python train.py --num_hidden_layers=16 --norm_eps=1e-06 --rope_theta=10000.0 --qk_norm=true --attn_scale=0.116 --init="uniform" --init_std_qkv=0.05 --lr_mult_down=3.0 --beta1=0.93 --warmup_steps=83 --batch_tokens=32768 --doc_mask=true --max_steps=10575
Each number is 500 + 25 x the weight over its row's rms, rounded and kept within 0 to 999. Layers, rows and columns count from 0. Numbers have three digits each. The size before them is the row's rms in percent of the matrix's.

# layer 6 MLP up, 768x192, rms 0.255, rows 212-284, columns 96-191
104:512511486468485508435515486472460538485491453516477507484491487516529503489525542472516486538501494515474533454558465484482417474521541534516515499499508514479506482488488535510523533502513509497515538492532547497530466498487526474438516495504489524490506468454515515468475531526518543513
094:512487516526463508497490508512511515492499501443537475460492500473459531499490520515508529488443481523529544486496517469470528501474538507495512427491460514527534481530472487508565506503481470501522467535500559502472491543463479482502511481493546522474510511501506534471489498536486474506
085:512497506489476490523478523465489452474521502540471497509462479506485489526498500547508549510520480473498536517470452503505482535509499526515505483489516517517550519500461468516520485487510456541567504506465492490500518464512513495525488497555471480488503499496493473530513515466502504510
109:503500517485510479533500513488509547529494512538491483448504541457516517508485440442536495517480491459459499473491494520475553515461477509512487490542476541512525540459528479545458522544508529508500488498554491527475494521522531509507505471530507501509460490516513456493455534499497509463
112:508488507487490484544436530520507494489504512504496521525466510534554527491452460492488506521498488519520506455518513480550510471429493480486516517446489450559516504529501487516518475506489495496530510477488542476517481544464476467477523476482470522508515489462494509515510483542505496508
103:500531486486512529501502467499508534503465511533514469539510486456521556541497548472488528516472530503479532475546482504482506469523510510534532488489497500545493522552471508466466526545446490521566508524479496521489503460535477504482505464480520483468506486481495507527532504485495485501
095:460526487526506531473490492504509461486488506510446512507509523486494499484498495558474490494484488471467473472501493534503459525514468510475534516479521455508474494486480528501525487472509455563490537516491547513513461499488514503568471486495528512514498506497489502532509498527513456497
101:495478471478494514531493479517508522490495448536497525488473447495554488507515489489480511499542488473509505462467507501498509498501539470518476510502494509463509519460523508498477501533525504518500507487491493505519504492501469492499488437582477464484482464489501510476517488461530541511
102:511498461514473513497517508465516475509495500488498484533483508556477505454464516503459486505526452496495493491473479529472506474492492525481480495466524514524504480497458501463543490507530462471458463527459536520446500499501503490503505528530485537506484508525497495470480500460501512532
096:507486504491515480524490498518514524470504530497504450495506493496466502524511531536489443526482517532491501490519476504538494478477504491485513550512494478503489480526464459505484500522485495503483475483461495476499509498493517479512499527485455494482482529498568470502476479496503526517
093:487494529474499440530471525498461537506492481530490500483551502476485544476474491543472512477492498489500470492533484500467475513514500508479485486493520537508504505460469522483504515577443486492530488534500470488528512480530539489464488567494476466442524490527478475514485461510495520506
103:524480479550552500495518500517491516469466499535493535524436501462524471538472511518495503497524491514508486478507554488472479475488530458500462503508501485546510480508512463517505508505475518502509478477463476492455477453478459502492487516476458510480501524557512473485505522518483480467
096:538467541506530466445515490506463497513527509504500538509531508472511476494469505518509504482468489502481492559481493490464501455516530508558484495469498475473518493490493566521533489492461503533463553506510477504466495522475474461466452515525496537473523536507489512543512481515502485527
105:554490484490491518482505503511512498555523487477481494484518520531479498502480515464562535443492481480498503562504528454502494459499525481489513491494549509508533503488464499506494464546528454469512479504523503511548441526509458524506513473521514526507469512514485496556510484481525520501
096:552494508481509517524513522530495521505517504524465513511511493493503473537487517505498518487514544455481509490488502501463490518452503520481471504475506496508492523498469496479523539504518510460507485478490457513502478514479481497529447500486456520508497510460547471555500492465532524485
108:522463476476470484456485504515506461512508494462512494525508500491508461515523510524492503439480531492516512473477514486564507516471488516520512485486483442498505482507478484519491568497491464533506461511504510474521525508461450497514482517512506520479442520492513514499475467498491494508
102:512528476518488521490462510502478522504453526462535497494498512504485474529495466483512484485545475528471506527559510518442490540474487480494505485474551480477528499483502467551529541490516494478491506473484505472486461512516524532516493483521463475500462569505500444523470529522515512484
103:481515512489486507464503535489513476506521520482485525509498482465497444506517495496529490538489441474500533492521530485503547492515503455504493491554498500463502469531547477501517490462511482487506513516518508491518517485537504524514515469505478494512505575528507456538513497533527516510
108:527524475475472500488498469528544518527518426494477511458493526473514488518526527514479490511517484528495508504555497503475455472474460522518463490481511487496490441504493528499485553552501540543474508501528503477489513508475473470530479484541472512509515513496542447499499551522552524481
101:455515497493471482503512510465429484497527502530497517505472503475471473545494506523475462516490554501516492498492507494478541512523497525511548469458458459531467547495549533476506530472531479456526499541481467538501474493477496513498495502518537443503542496508489498526521448499493492516
104:517480510490496537462463481487506514485487519440481455499487515450485497535508527520448483492502520512490470526492504421503509527479506511487512462459512466453516547495482487504504494481507492540508499484505446529511504496518521523524520518504550462494502487551486552534483529547504473486
091:516478525517507525524468499501498481515470501528486477529553491526535501553510501517483519525518500495499511461497479502529507518441500485448432504528512521532519534526465486486510482530520507510525538547494510495488483507496473499490539516429496477527502496482544509505503496469548523506
104:511513515511459473530528502509506477525508530492482496507538527514488486482512517524492521514507529488493491470512485487492542509507524525522534473498499522492495471504498511549507505498519461465502460532491463525481493513530534488536501531506527499467535488540525474478508423535546427422
096:468518515528486483505501498494526500495481541508498524480456532517487504536485506508507532446482471496488532494505496464471469503557495500496488532502521480517532500537452466473528473536473536525481485494461465506494508472513488529531485507503501464512483503559489484529493490532504505481
099:438511532475465538501502537505510495515545500496509508477475480468523480536494474512473496522461536518545497521525465490498486488499493491523490500511466497519470541503494483489520502500530517515510495485521489502515524517519507535504457474519511519507514532506499502467498492518555512476
092:541538539490459537475505529524507507516500515523498454520545507501489481512504491496505519463540524510503476523453486511501519490478552501478491488526511458536541467467529473428486509533507508506515486476527477496487476503534505499478511490532493490515548515507480517463455507499534517490
107:508487512498514512488490476489522504491493524549509533526526519519484480506495519475482481487496469479461471488488514482485516498491560474507504467463487536532492544487505475463523445530503508505513481483479511435493502483467460534504474514508521497505434520487541520529514519523511538530
099:471486458537491445527497503516488490494485495462475484479540515482491542479487514442565533505493536528522453473482547421516501531458505530480476478526513524503509527519489480489493484542474485521479529535490511483503476449461493504468510521496469523505528473461545523533516504525527529506
100:455502542466485499514493529494522505525506506518518515486468481488499519473529471522484499528507470503495480485515506488495527494515480470529576510525486506489509480492525481461462477481538502478493504521530480525506531463497550504523489458509522526484470492508496485470555541396454498484
097:543508529523493485468529496509513512485553522513504488468494499508469497487503489514452499521533506460487527480486482492533497496556506502466495442506448507501478496511542512506516478505517493530482512550501525503471485500519487529537507510533471484492505477499498496458539469496512495522
099:503454503548495472484512450525501531479512512512481480494511518503493529477479562515503476444509467473489439462468527461483540543487468462505512541503479517523518474502506484523493466505493500513486501514551508504496484500545516528495492499497536503475471484462510486495516467509546495530
103:488509540506515503459437496538451508500527528514537516475515528544496533466475510500474510479487483470499496521537499467472549439510513497492515473484510478497497496500491485468518506516472477442500494504467525477562503481514574514510481481508497457484493441510500515479482471498457492484
099:545494470492514481490503517509522521498527484467478470477487512461541552476501505509508517506535496491486510460496498490465483480527492512476477525500481495485445459541549512485450503460516479537456508493506483447512461473465507495517451461512444533520428496522532510514519513506502481489
099:467514507514503508523514506498478522493477509442466493483526503457544536554542523520456470524477491521533477473503510488499528474501465506473461495488483480499533470528501541547540484499504470519452518514526517502491492475484540490489472522504506502542503466459463467507522501530478480509
095:532522478535485512489480483523509501483491516513488513476490515503458494530553447504529494508465522501513515486509532567491527473530519488479509450514535466482481515496512504496479464479520531494470537462493475485498495482523516474513473499491526512480478477499493488479533515495509529462
097:535504556510487492520500519508460526509554501508509497517521491449524571473507469549503529499485490534502531523509524529524507506506537546512484429520463516528470492485528474467477485511496499526537496523533500520472499487490489490464454504456471511528445461525498505489502526487523505511
098:455493497543501514482516535487460500496534492503524489542468496518526468501442478508537473490443460521451516486484512530475454506532503476529484467516538491520489496515465500514507499505435490468483538496466498515511498464517514508504495518459539501496475467481468473494468538530456523473
097:505503536507498505482453520524460503522526492509549475488475492481475509473507508513459520498532485487522499458517451511502489466513492491494518489445542481493551466546482505509540472493517488477526526489500479510475498537509509464500523529581446541508499496475493511537495503511520455530
106:520496454507475492504483494511560478545482495531501497510516505498520473451475510475497516518471478514498490509510509540488494548552525496514511481491498500529439488513470488510514499562511495451465509526531475488506425479493484542493534492501525515450512554490517518462488520508462501513
099:504491527558519537523494491480483512483467451563514507543518469498551529495491507472509499489458460496512512519484473513466474473532479523512464552547502522547470473480469473486498535453495518460497498468483466470478486427510511507530486481495501477485512477495484463527468454502516483495
101:511522475511474493512516515452499475468455543457498499519495482507486473486467484462490553541513495519479520521527559494487524524447515484489438482530507517475516493473506486522485503502501498503476491501514500503486472565520515498496460468508525511467492516540537467510475483512506505449
098:462501486473481519493505497490534445490514535487491508505524492473476494497471546504493472506469476546500437506535504491529510539495534489522490496529520494479535537481466460516514501553487515505522479508465537490534524485517521493497500518544446497483492534477490510492495501501509514480
096:503496476477518503517512490493440473495518507505461498522489533502478500498552489508505488483539486510488563501533508450459499467518479503477507489551464507472523490500519514544540492515480516493530493500518500516507513474472514526486488506536526528459574478529479471448496482448518507529
097:487489477504498486466434517511538526522533497515518469516504487479468496500489527470490442454467489477475481490520542493467483523532539507488509490536496474521526482508483523503502472500480509481500550480486481510509472487532509521499469477470484463483562492497503533505451527538489480492
100:524515511492524521526497526483484487482480531457538507467476500508502521502485527483537506495480467507525493491486482423527500500486535503509542521465485460506478470414544506544497510516509491526487471492552502491496512494501559483523469494492485498478449518504506455512524530494514512497
106:480515530493456497517420475521522489500509533563530468531496476520504494477469466473471516515516506484459461478518516490488479544474507485489486520535499545479566516516550484513539507462542471532481511491502515504503480497521523477479513529505461479532465584493511500523536506503505480501
097:489509478533516513518478538508494465510459546509505507520508433506483478518493475447511467519452508496501519494476517476529499515479515539490496479492475516477513535558505478497518495490459514479481513472512505506459488464524524562486522501552484468521500504493531505453493471458487470535
098:510475443511449481457505469518534514536500513477474466491521496496481490448478510539454474496535452522545481517527515491510516478538544481477452493535515501552489474484521500489500519523488501521525553510486477470498490482517531490512531489470462492514471509491489521451519521524490546509
098:514496478516525474559492476478435472483471510544539471522467557536528437491494518542498519510508499509481564479479547512483485546511485491499500484523524469525497485477500489494485508497539497489486478471512509540463515530476447488523529509495539505474510492479479503509474515503450485488
095:542552508511465497499488502501495512490551516497521452493479505483492519504466522502506511523520490485450537510516524446502474550465511486449488488563504501513488488488511495480526528456527501508534501501497511528484476483452504511474530505503483484465517499511488509524463516486514488502
106:492546504479517506466552459515484490456533492507557542493504506509478481504503481475469491509540490536491442498502516492481541522489519539503496511501491465516452498502545502502475500493486468507499502499505475485511490491475471477532482461496500471532555502533499498474515515499485521466
104:495529495483478504501486454468482467490513500537525487559475539465503505490519522509465474460512548450504528470498515494465511473503491526492509489488477476521503528500470546531512489503480478488493467524502495471484564466493506500477475509475519523556474500522499539464474502515452491478
093:445545479517536488532494498518474509509495492519517456519515519504488530453518493495506513533478510476526506484529478492530480500501488512530462485514469493520520503490505507514466470541453461528509510498509505515507513561485496496498527490509518532496479497538511487482507476477489510495
093:471480496515504460495495481482512471494490471469468495492464485520494541506480525533470498502506503452489551454462508519497518471491467501467492514474530487487488524516524466474544528483520521510496517462514450513527442536574477481493488492516476469524455498506512482490508503525538526523
101:528566484533515468498469544464519474535544481485508509480502524502487484521426507479470500482541519470486517483497466528492489457517485551509503500531483522461526500499517444498534464506528473472487538491525498497488478497475547438515491494508509453486487537489493459512525510532478482496
107:511474454512482486520524433523488513512530546498500491465473517500493506567541499503500515492469489532523494480475498508485535494528526483499506508482506485523470516487467533494544540527537476432446492432497544516539532493503529465497508484486494464511470535577491465455498525482499460475
107:526455500520507521449512497508515473506486484505571479469485502509543520494555493556447514548526479447498488496522502475495556503475480490507505504486500494532497524489482512498514535530489509498526480498530486509465524504494508533499541459475491482489487512500488473498525501459504468491
104:502538496475521509508518491516532491502532494456517522500490497509505483502501553531480513473476489474518513490498469494498531492483473535524517532538541509539498481492435495466461532494499516517473533519513533469486499491526544461515496491501550515522459483474496489489432510474527468541
101:482523515483549494456483507487505473508492449492523532493497507501541539519472491541482463505479552525548487549478478468512445491487540519461502474473521486497466551482499531513535452507494473516497490477468514502537469539490518456509511489492483519515506480528493541496523501504471479492
102:443487492516501515470498479481495475508543488490498487553471468494534478498524518454520513475508477473490462495495498499450493540542486465507481493519466426541485496483492527527479505491494550515501483538534479550516481518426512476464514495481501513476526519509496489455502441503482525468
102:528476493500530483507484527510491504498503537486485535514500534522502514552486520506581514456511473468516489492540491461512541476521452518514513508518508510481527477503517500524477508515497502495510504492469483477513455454499473453509520518525472521484488484483488470516488509441480499511
091:468445473508510517523455511461562513472484468484484527473497521487510533473506510527480509572531512509486483520524507459521462529454523476459448517518508487509503497527538537450515519486553472509475484518497475519484511487489519537538464444507518515517540502478515497483509491554536472467
095:550478514475521470492506456481505496452514510506514499496513514457556553512456498512530481502479527478498507528477503501482497519530526496508523520514462497521501482496516520516484475492486505532485522504518458533502476518482516477457489490482453457515437479513485527501471488527527508509
102:485515514501505502481512519539527513445430520508487476512528510484495474502500549489515498490511522545486468453510483539488505521476526537490502508476519477508500519549532522508453467538458512466494488498503510525503506482512485502544525505516475531470489500521548502464521513497480517477
097:460501502496490546495442555502529480424489481485459512496534481519492464505458483547531464501496455515529501529503460459479519501491545509517510458500523499511506515480435493512477493476568459490508492474482527500511510499539504457513514481488495500460500533479500458490520470474531466526
100:518497506454468450504515481469525513545483463490485506498544488520533492463466533538506515503449550506536521474458513487482480498475469509518525475505484522545510467498474548491495489530485551519470502537503502501485532521501482509539486492487508478501509534519542490484540500472497497530
089:489529474478434477495518481530481433496490563498487482467443482489493498539526529497482470469478515493503514506513483507482493479482511479504480481453501513523450525462541509542536475472490527500483495518477464466497531477494530491554486526526478496485508525483471480498558523510537475485
097:493470519496497470500498512507502544504492489523512501555505511461492519583517505485508522488478490489462524491463542496500526531448522443490544482473499469542523538499499471478497524526497484508459513448544466507477530526517510516512496451492564479518476462509519478490484502505490480495
100:506521529507526497523489487485478492523536488503541496465483516534536470468528510484488493544454499511535475484538486471491495501481441511517481498574500476491484481518448501494486482512502460484510484475461493508484530473514509514486493505493508485484516517497533485492558535449527486492
102:524515499566480497514505502461486484518502490497499524544532519540503505497464451522478512498526499512498489491557492468543511452468519475478523475492497499517513500470562498526474485477491452488519489514447470534471438512466463484490527478507522456490434487519482473461474520495530518513
101:467493548482514467524513502502466502444491495507506500496529502511496505519468482475431502481513540508478470516477492499508517502465485522490500503517515454495505507529467450500484490488528497543497514506503477509514506516511503506461501517516492574538512497525498470494499536523539457509
091:510519564507525515471493452514498467442479488544521491482502477514556511506533511466493498537451519530483518489495470469491504527516540490471511522537516510505490487489489444445465511541508518501516480503519517473498460478498485524509507505492506557517496507460533482463480475505531491484
095:537514489451540502494484527516526466499464529500458507515458516528483491551479468500487440544582475488523495504517502517464485526490503477496532517486494523534529501493535519496474498532509476536486514480516456509491469491513547491502502517527535510499510499476515509474521477485495501494
# layer 6 MLP down (transposed), 768x192, rms 0.372, rows 212-283, columns 96-191
102:522458487477526523469538506507503498535494501467471518472464519483526477520501537490554511503496473535511523509447492477495471510509531523489486471478544501473515487507502511476484520531424474495493459515504474461488516467525488466539537512470501504491510521510489536520498552461521490492
095:467515507484486537491483507556534504490452540512459480569458487533508490449486492524503477528519469508493498456507523526455440519516493441511497537522485458573485491537505469520492491526509525506489487453535500515491528483542512529498467495478523505493483509504493516487561521497511486516
092:533532476491485479468539494450494487484476457517490513509507463476475497476500483485487468480537489513497476522521483503520471479528478495504538540482517516460443478485532508490448519451506528489455482488543488505506548495499499498489530513467537512507465477496497536493502505477514479536
101:471517510484481487471467559508445497506525499476468492494478535532480513459461529503511479519500460452531560492527552481525487492507499491541503492503527494473508477558496463520533564491498576479482515496496470509506508546508497496482486494515538489490509506480484511491469511477478502532
102:489512515450512503546504499492486506486488519525521496505470519470532447507481481483474507534525510465547513514492528464503517494507460487491494520451519532563539469477538514478534500507512484512465532482492527493557487506488438539505524448551493498485480496503531508486476461434538548469
102:476547508462467502526483523482517466520475495504490478504503540507521529517509461502498491512461531476531497472493503539460523479519525510483520478494510487525510531559504479505533489486474473507535488489517467507473512485537475533503498460498477510480493517500494511512469529489474514484
095:509499554513496522474487478510488478507479493509490490491505464507502483556472479499473554493527517542517504486498471545518527478489534465507549481479515497495494530503498484505487497480540522505489506515488489486516514496504470530532494501461511455487482464536476498497508474507542492475
104:488544534508505524519502470523517478509528493455498484512496473532442534472460487514474450530507491505460525505517559517510470492495524513546501528498505501461494501462491472484460477508496525538488534468539495480499520537517476492525465472505467499499511466517503476523510492512506533480
100:511533520508491505514482513522540504478500492508536507469500456483483507474538472492455487484475477477461486480522534553510501482559479445454482461537496510498525508528467480468498515510523522496476518481530463507498510522463473511576463521484502467477495514471496501487490507461546527530
097:499502484527529499489534481455512508476528508496455485482501503473523508532438517449511492467473528432497501520514488525498489494546539514451525503516517487503492514510490511422475491480514497519537498518496518512536473485529500541550545497509511490484473514427547470484476495505470483519
102:493519501462509475511516514470497505503472520523457488498494489484496525518513533526485484479530490479515502517492491514515511510516514485540492510479475499476497526509516503466484461553467435531539442495487503535485501519526518483521500543489473489484523496495526481548488490552490513468
104:530521509534530523491501498482477508492462494502511490478502560504515506514490551525480489510516487536516478484493515507513464521511510463515530488524492479523524481534490512509468489543492464485525507522528546524534510473503537499520472450490477521513484475428491543477523457495510504476
094:477506507456500508510517458469469505516535507527510490493469487536508510520547495521474497498566504495498499504501492522453489478507473491499502508463512522485486507495515506517503517556457521525479521521456520528527500449489520539469473468488520520502519500448535468510521455480483469484
101:515564469498525483514504503486526498538489485515479468426489524514506474543540509502488480531542488476495501501524496452501501472502469529478473475500518524496492521507502520476508499491522478484465516519496527530517492456502510517496505509489517491542512528491521499487523512523514473539
097:506558560542490498555496454512526534512473509475541499482461482476476510524504524515519481453487537501523516504500490498467492498506517487469532519505473529502537484462498494556475486481509466457438509508504475534505485485488515480488511484479459439483515519506531486493486547502475464472
103:494527483525514485474478518562474486487515484496496458490530514480525458519556482522487507506471472510507482509551462526449472526489474510536510480506441519501513503502491496488524514447528514528504510480522483496504485498463458481470500460483532494478486497502520480463500517516536500462
100:517517485476522502489438471518484515519538455505519482490521499484501455509502501501498483514463506490522472536454478523481578501503495523494486480480468486472489529477506497480472509494481486501517515494530465508500507489453496485516510506448498470498492465524531536494525501476542489543
100:523566519529501514497489497470477476492517504482496526431533497547494495460475512518461507494482511526530508501488459482509481526532482484499461543511509504505483479504479510574531536503487457502490497507483508474496536481496500495532520481535471532491483519510470494484509522561498495489
104:516505460515515505481482481513575540503460508493501507516514480504536465550509533471529521482476492494484484464515509515484492521458499487491509485478516495486487509496514499522490518471486508530526525474507500542498494534469501495479494454531483514498430515498536485504484556534509476418
100:470503525548501485505502543534466525517504495512462508474494488475545529545480506503480486573524510558543535534502498524504507531507479443483499490520472473540466481499502528488469483488498553498494486472511538520533544501491517470523475488494480519474480521483557527504544440467540474483
101:496523492473466500519508466502516484547527522516506495500482542444502522518501541529493504502491525444488518503503518485470501521478526485519469556479508465511555492498485469443488508440469506524516501488505536505470506500466503532459515503500460423509480474507502518479488508535497469512
095:488489511530524532542502474471519509516516476567459512488512462501488503532512521488555487503521481491524493525503473486506523473459518461474455456486487514469483542475494508520482538470514487507520489535505561500489536501478509557502494549467471478490480489511541523519509522454470526497
099:475505557527480515525534477493512523488525485482507471516501469534479511506519526508479486516549544529479533479474478501502489497514512533515488497472502536484538468490464509531507495503462483486554476528509440513524566476490486480513508516488507501481514465559494476531520462517529493437
100:508518542524452474494503526520524532480517532468520516482543523457515516470440468522489526520460501477462498466532483503491507505523530506529503493492503538472498525467532529512501515533505485511503498503500503510535503496546566453502498474469478516486510445487487516480506505490490519527
106:519525511496531511531497489525514489506515513496501477523502490482491509506478481518518459541524489519495459494496481485525430485500488492515485464482535509504511502460531525482491528482502527492506484531442531508496478466509515504561533497494474496525504474496504492505536493527481526535
100:522499507503484501483518508522490461479553518462504445531542513503508508487475516512507410557522502542473493569523493467538525513490522470499485531496465520492498531523513482517481515524514464465516511522458485461501491514512475485520514524482544463471489489484523530537485493473461505514
106:516484457521518465567507515460496477484510517483508533513462509494504519499463491512570542515504492530501494543498537495503475486522499526510502535466478481506484519519565488488435540487488492515459504482475489489484465516523541512499519508534527519507500489472473485482483490527527479490
098:505482525513506515509486501536498523465557505491483522477490467462453506485521486483526536495539500481486476547505501493488445497503499517486528482549516509521493507493489451492499563495505464490517502492474488451480511489510462519465518504532487544524509487484523515559536488480501473488
101:473481467480552526479503499546481492501475527513466471542495524493550517550525482510487513527515516509513467516468480491500542514500488523477494488483480515504460535529513528500518497506472492509519466476433442471496475519513513498483477521507472427499488538472499509540473530492522564474
098:523490476468479507492517517526510527525520494503503543507519506499488515511533481495486481531496521519495481511518505531519546516490462441509523477501493514472501498479520475500508456517495510521480444516487513512498508503542490478497546489490503522489479555516444465528480503518512482506
099:508460518518530511506511538497513495424506481495531494523478530528502495462503490466550523513525488493514479475482483496492495474419516501458528525534496474512505489501496487497482537521482482502492461519509499503520475480489468481526504488502523509486546443495494460549533565532503465495
102:534468474513465529501475518495509499505484504494466536482516511471480487455491538544490481444505495495497482509513515464466538468465498504503502494501489478509531507531475407495503503437505504491492487473484539515501454545547492499483538517481526528519462497513492504504485482503466509510
100:466491488522489474476488512490534493477471498484461456491484478563484476479503499454477500518490478546537493487443553513476527477471491496512472484478519548481508525521541472525503490524539493535514460502515506513527501481493522506496510461484460472506462466493503537513515489452517545468
098:493489503571524444474493515490507458502483480468495501523463449497493505542530565477489522502475481502520492531488461486537498475539526514530449522498538511513591470482481525511498488500531500512457503486489532511535511505508517488506484474492511462478509530468489496481475515533505537479
099:496487512512508503523514467497501494503541522481517522502468487504487465434505552477493530524535516502513485480492517470508486468501443511514497560474478503508544500460518506489487490489499496475474493500527539468504537508488485485502472538503526506518544502497500505509480504515477507512
099:551507520519524474477471518487466546552549476473535496477505526506483523490495521504482487467482492515488486475489500486504477487514520521528483498498458480541488529503507538474496488506499483487483495513477452524501475509515517497479453539514500483481505519468473515493577492465453541489
100:481475488479497488524503472508471480540498481500487492501460536466528521462516506529506506486507532486483481452500488561529463523503522469501511530473520474527512515478530487519511514479534496526524502487540489467502518482511473504498505465441478492517525512488459529504500520498481474530
102:515479479566473567483472477505496517488518485504477515494540512491440507522452538522474531488481502484520473524510535505519537492481484515491489532537519523514534472481539469462526516524425506495465463529500459536501507447499496516538506555493482511463475504537484480518482527509484510527
106:555464516492506517491463469533501512501495486513548521499561517558509475498481527535532459529492478493527529505479529516472499522514492525473504532490494474499481503515482488539514503461507522444450475512490534496486481541477501532488468502539496522495461531505501473463473473464514500511
097:528563507557489512490518514475491507471509470487477499525524545520501463488539483520497457506527502498493500539477482509476535461495511489506478462474549491530515495464554473462529481513485473491486443492501463499481489478475527503481490492504503485533546522578514501514544484494521553432
100:469506461529483484509533466498497494479524477481481524499468526495538484455505484506491447542505499453471541499484502515476438487480505519491501513522511502502515519492510560511468516481493497496454533497525545522514504538505491481439525531527468476488547495458510501514459528541500545552
101:478568496466449506472498512524498434437527533506493549490435520525507496522462510492488466473491499514512483511512491563494438502511500518480466506503484513483525531532482492490475475525480528484483472475506536538502508485500558496519511541511500482493493496537477513510504526510519470440
101:537470473485516462511507513535482506510441491489471511479473485483520486503534481517493497523519529483526498485536512490527485503449484516474476463482490501488448493487489470539506464465530520486497489550444500495493536497558482484514504509527498482498525551459498521511507487477509492544
101:491515501493527497516472524475491488525441524494500495493484497522545495527535522461478546511486528555506531519515462509532520525503516466431493471538541492500492521482493501485473473501506500423498529488509506508443503512494528453471510494461466494511491519516473451493504494508495528527
098:531493507484484542525498478520478518487515489515495481498494503490537486499463528511488520488521564529471508463480490527463483495499488523450494511449498524502529479500473510506488500490461489457475504486479554521511503483475565512495523478529506488486481507521473529499537469490515482488
102:505486526507485490475481480530519533484511444482540481461529510514439431489510526493500468514481484533460483487468501539511475519548502494467508458494483510495504480470553511479524542500490499515505479480515534505491476506519481483497530479556503500514492535510540497474503526519545479511
100:540464503528538496484513505508512446483487484493469471534492441522465468546486430480531499485474505520545516527473473515537506535444484528506486485507516515487524541483508507502510485495462490477530516485549507522491497481499525544502482490521475512464455511480535517455475485482482509519
102:496504478468499486485520516531509461519539534484538482498490509511487523528468519480550462469487520480501463462534461443465457464511466531476450462514480507500471521488495485484518495498462515518515507483553497457512502523494487456448537521494491546437530493491494489535492505510529534483
096:527531500480522516505462473561501503490488515497520483487475518502530491496537506503514483521490508525456502465506499506530505557493525520502529497498487550479480498480448505519520522502488510453472501510512520525535546502498447445525514508478488491518453501474513520494479525525482503502
101:504484490515487502468521491465479537522515434480483483515474498513523507541496496460478480489448513450487515520508539464491521525496499485479505483518510512528522487506527472459519524492493513539508551489506464533497477513518495494524469535484477492532493499451478442476476513476527504523
101:527512534540528500483541529495499522501493476497526494530474512519532543502526464474476512504485437514510460474566483507525482490479489502532495500456518498490486473515530489473510530460541469489494463521550485474499521519548512484496507479540491499520522516453479489478481483490482521485
101:525465489520492502466500484530464499508509464520492478557508509498479535454497514520487450479485503512491484500447536533510515492548526478516485497511465534515494494485507544585513521507503505482471512524516482503505501476451521521512506524503556525517523523542499474510453478509473513493
094:481516483515505498473539521489457497492490494510468439502509515484498494525502526509492506499494506471558465518521493496528496465539529493488532482517497499511534536531509522478535509521509465491500491437495531494519491524538494485495473466472524506443496575474489437485525485499523512454
098:495515462525494464467510481475508488519527488531462545478462475522523508504522495531506435503495472488465484540468504542477478478514476484516479499489507517476492499523562530470511482520468511505505505523486510506501503518493493492507474510485491478535478499522527508509512528505538518534
103:511450535547526469509514474520504527502484515510463471578547488531517555523505487505526476458492544527517487477543503496551495504478482491505428523472507472518478521468522494540507515460522529541519479469439519510480504495501469536497467491472500470507510532493487495496459471508519506478
108:480467531532498494556510434474534497490532490507473528511445499505522518488511516498471511473514466478511469486500485538499546510440500477508480506468554464500507465485492523490477519523509538497529459476493521520454488530533506523515494477494470556497470477513525484516552515504496536476
103:517513492503521516498502510505549494473462478537545500463507488498503444475522500436514473519518503517541504478515510517517499457438462511474469496486449491505489488485451519538504514476452494531456484482491525534479532528493494531523497490486494517448511488510484500492454521525494520541
105:502482495524492493489503509511523475498497522514485468458488517477468512452529475499534496478516530498476483501501541539492489468526500500518556547500534505485516528504517464480506522444497518506510462511457511522495484460517499523527466511499490460484521499502454483525530515518469524507
103:482504481542553478472482510478513499538474530503463467490509505520481490468487464478459503522532518545503544553520491483507487513476509474510519492485550515499509515485489518499509433510511511480436498481501511512463470519518496514474525480513516535474534454492485507501510551506462489498
099:482458510492515519480510462520511473528557456517491478537500518537487502518558477483506515515542497479484505505502466462464523499513481477537529484520457459508513496475492544534476514487513516482527507521491526499508439487489491475449508478478485469495501533496528492467528530546511529454
104:499465483477488533487481497486447458537510498528486528522461496523498492499488492510505513557486575558500545454503524498526530492483502501489518514473509520508493499527512473504497485481533479514508516536476450446441531510488505520513532503475514516475477521504492515518500498484553515506
096:465500469451505488469462490500495503470500502514472493524539477489522489497506485502497505500545537514476519529453503507506486474509480547521512518455513493468579471479524525493491497493462485485497547507489498505496553505499459491462460518496534503500510501518506487516499518465477459516
093:502497486481492508463492481486487523472500503470492456526504501522503461557494486503511489453494570517540526497481532507551505482496488462488574519485504482492554487531485504487520505491504495466474493487469491460473520529471456524527486506454555527477474473521477536500447541450509536498
101:519486504511540504479490446526503506460528490458511463491487480512556472492485475487525471529457484525494450475490518533455516517463508513539516521510499481501534471493565506510434539485461528509483554476509496458529489528517500488503494534494487505486493522446494475570524515487473480489
093:536492498527513447496491451477492515543482509531507514485505549524501492508492523521490525530475499473514524469531526529492512523541459536501548465500492528535433472522490479531500522526477490501518510483502476501503479513523459475463490455482522536503516509459487485503509485543457530463
095:490497488488504485478477490495495470510445526521492530498510515514508454490527534485495484530482549524545509498508471485474497528514455482514539495459521524486510503542504555533498489507515487516447513546508500533506486526531440475471537500470479499501495481490524499483527476490479474518
092:498517491509500564487490498494503538455538503469534533555507483494477502503495510553489489519533507487487530497487483565509451518508510483506510534501522494541498481506486527507435519499515465491498522511479525532518467495502494498470445510479510481499471496529466512544490537452480489502
104:466544516476495519510517497537475497550522523507502474507490464520505538474537472489512523549473485474521436458493489503509503501470519507552511530555504508464494508548497532518440514528467520494508483484496453519480501521508479517500496481534511505521538515516476501515534504481508489510
100:488503500451517527540511491496511485503500474494481496491474519537475484483466527486489497525518466485487454447528542529464536527470482494500489506464450514504509502523514462505549526497547480486516514519564534481547494533516502502528513485492479493515473484486475471472538515512449474477
101:511538509508480494504474509498527484513485542463526516455516514496510477501487482438482503497459544513524473537505516530499492473497547512487509551488463548495499517478569506538511496507531477512438482489454486541506484494494506550500462497461486478520471548454487495430511510510533518469
098:481461476491466519489531561539495537511479493509507479488522542498491524451468526510486484500497507497540456474487509484511481469488491535481494483522487489503492408499502471452451516476498552514517475539525548504511472458470521496481488451502487532527499493546482495524509536530514510486
094:503488491460493506510539508473452474470454448515480524497459495549487504550532521543505515463505481501554494546460496493476500482565525503502519499474507459491479523507490497501530525483505527524564518463513485516501510484486524495489487553518520471495475508472516521518472494478458459502